config.toml
num_attention_heads = 6
norm_place = "out"
positions = "rope"
rope_theta = 10000.0
tie_word_embeddings = false
decay_fraction = 0.81
batch_tokens = 65536
max_seq_len = 512
doc_mask = true
train_tokens = 620000000
max_steps = 9461
Each number is 128 + 24 x the weight over its row's rms, rounded and kept within 0 to 255. Layers, rows and columns count from 0. Numbers have three digits each. The size before them is the row's rms in percent of the matrix's.

# k: layer 5 attention key, 768x768, rms 0.046, rows 268-281, columns 480-575
# q: layer 5 attention query, 768x768, rms 0.0482, rows 269-282, columns 480-575
k268 095:116123122108103137111102131111147104105102120122178098147153115106153119194091116116130192155136141085118108144181130111106151160129139105142095114124120095150152142161080141110086103138119134081163122111119153159116172123100133150139144116109118112151111140156170118093107113148120152124
q269 101:128142129150091114185111139105142082176141072082120193113117133128114143113137126154152100146136147136124147119138130120177088094159165103123161123088109172165157132155119142143168126092144144114105112132131077149104126091144111182147155141124142153143135159128133088140155114134137124140
k269 101:145140147117109120112114151123127155169179157142124047117151137102123146103083118073091129207095108099116094151087132134132156114101115108093108092119106107107118113141129123088141147131130133119086141146122158120150108140105142143165135123106100098140126177148095122077165134110087104131
q270 101:117111151151183134121075124116101113162154115143120146118179125153102118139076159116118149087154138125139138157136118142145093136201105079133151141099104116121153147113115151124120106138115156164114140118116140147125111125109141137140158114116163143144122132139128146112102142148118142159
k270 099:088111110103125111106147146122149144093141137119117119117158171131133146148134124115136163157153135131123089111123135134124129153112143142155108130150126154118139111109145121138125073104097126120147113141079133129128143132104095151125130200114144129139153097124137133129135113123134119120
q271 098:155126147161149115147138095104109121166103092087131163120141126100133148131098134117114088146161141155144160130173118145140152085131119132133169151123093145152131137116128138127125184134145140098181136113136095150143159128159122119132114090093123157132148145149141124140125120104119135128
k271 094:145175168088142114108083111169156150155172094166133140123140094132164112134164148153125134151122132152139115129087146152152114131081148121089055097146164088128116115166118140126137144144109128127092116155131188138127111147105139127132110143115135092122104123093168134122178134156119121135
q272 099:137144139139051124166128151118138135127128062103135181115120070111122142111122111154170100152168103155085129116141156153101131141144149128078154161114090107148104138120097169156127146183149151089140118125130059131132153098174100093120096094137088106126128131147107150163122100141144166176
k272 098:109093145101166126149170129146165124114137097158139090153138133110119136120136131130112095126077135140138090130090133093148122111135170110128094112145175140122132168107144102101148110123113105138148115163146151112142121131102153127155162131115131128081110142074126057120178135097123079092
q273 102:158107137125120126152160146138155122134103149083167106158118176106140157155140140160137145143117108153142086102096114130140125105110108154111083147137170138143173089134157109095101109089135127113111112099147129114120134092121140116139122169100148112140104139161117117163147133141118085147
k273 095:157137100142099166133128135119135141121165128154125157129117112143122124097118133132114119103109119094129141091132128149157089096146128126155181159094076142101152163149118158119169148151169145130114167157126091105147113145141126086109109107136124152098104117158117156107113106144135118139
q274 098:114139102129099131164155142129123117191091103089135174127111115172093146108132107106128099132127080134142158147100133162116159117128184158106117162130113114128078119141140133154138156109157112115151123135161115139174104135176121125122153088132130142108164126133138127113153136112103134111
k274 106:101091111180152144115130134170113120134120122161108137143122142112157150138135154160124131099121118145108145168156129150147091105165118130103159132153106105093152148137133146125097148145110154140125115110144155055130082136138155085154092097119128113090093143149114115113161132079155126124
q275 100:133144092146100100150145155135132148114137127089148097146118137123122120132132111154133156110131118098087150134100154060122166138073129131097105115090083109149096097115130088144122122104149077122117112109126159112128153141124095080112113136105144091107132122097118096097157125133148065106
k275 098:142126144115131099156175109109120079136143150155111146123091122149116179092109111122153116111110123123143128118133104130152102125153126121150175158150114121104167154125106114126151104138175153146120165141130053157159103099148173167125149093122112158060103181120109155143094142095121103125
q276 098:129157141129148112127134119119157136135136091064128099103160091119134130135118106187112150141156111156195116097137170173134144154132115151140146203099111123166145122130144151115103133141133121111095140125121153134131161136166102097086139104112072086116147106149107143158120156154095120137
k276 098:089132148152143156167126103149100120133127163166123164137125160155120142079142118114130117122105133122143123122105150141131116113150111152132138154135128153105134126095104126144151102145129139155137133149111128130167119109133109098138094124127169166114105120125146119125095105131116132109
q277 099:152135136093118123155155115120146145107109171140106109104120157143153148111178140147118119150133125084116117131076120120111169111116121109137101058125166118136126104132121132107115119089115088153123161171122144108111157110102119122148122134115117169125120124104160098106148112148143146140
k277 101:106157143135120139129091158103129140144149107129149075143132118118097098129067122145135139139132092144146102132143141119126131124135102137119134151072077116164172142178095172129097149124138137112151147112096134178132125147134107106118137085144091119120153088125084177179128143140090121154
q278 100:158133137130136180139139127167145139105155086137122109086149134127140114124111119127095118121114136142158115085137178153124156160129105125121160097141148136147117085123110080099133140101108138153156134110140116127113157128100093107130155131100109120133109120139149152126109167167120170132
k278 103:120140144132189106110145116111163110122103107120105097114117108109143164129176118125091197163116118142140120122144108128084126127135093099154103133098167132185089129099162138108092123093086124119132156092146133141122129133127124124093133147134179109144129116100132125132131086158123145126
q279 099:155078149166154130133122091136128134099129145140161196113127158155106156108153141113100073166164140109117111174147133153115115160130110141120149122098092165143118125150125142174157136124130138168123159128117082129094149125131134136134125140141113131115137102187122123122124099133101129098
k279 097:135115131109072130104091145150145141147147151090097093108121174117153085175111145136105160111158075081153158155122089127164136098102134129120096152164115105137181094125096139116134142139139122078114166139134151103125171159125133135135099129125135154134135123129129077082089174161133110104
q280 096:146123137101142183136138089126112113146114160130134181109090121118129175142114149076151120159124134121136141109173110152174045101164168146148153149142142108112144118119172155093133142114133170130164138115145128148122143142149167138143109100107122158104107121131129122146123147098098106139
k280 102:121102123133120123113081155167100115121109120140140150123127130151122091176109090127174127091122128152108118108097130100130097163145118136096134120095101124076097141123082118127126067141165112178082123187124161123138139161121104134120109116150114133136134121159165126109150128160156123140
q281 106:117149067104089152107153171096123107156112126122131128133098124108110165126085126147164132113113101129149172118136157087125195096127154128111126129122103101123156114134154156111162121137157115069151088142154148091185128114145103141144099119130109157130126140107124112132097104104098118139
k281 098:124143119139141113119131130121108116131169152175144161142136081178103144134115097112146146108115142151142115145132126136142130130162108146122163126117117128150170175137060110110135099147133151124137119106141089163168153131146122104163133078113125130094094156103110159110102164142132087141
q282 097:149157143149122171164137134129159123165170082102149174100118067163108173112130135132150092136140109142159144113142129142104104114161153120110175147094119155178144153113127176142160145136157131136147128144158114166116131139160133155128147142151127129129143116118160134129129103133077118134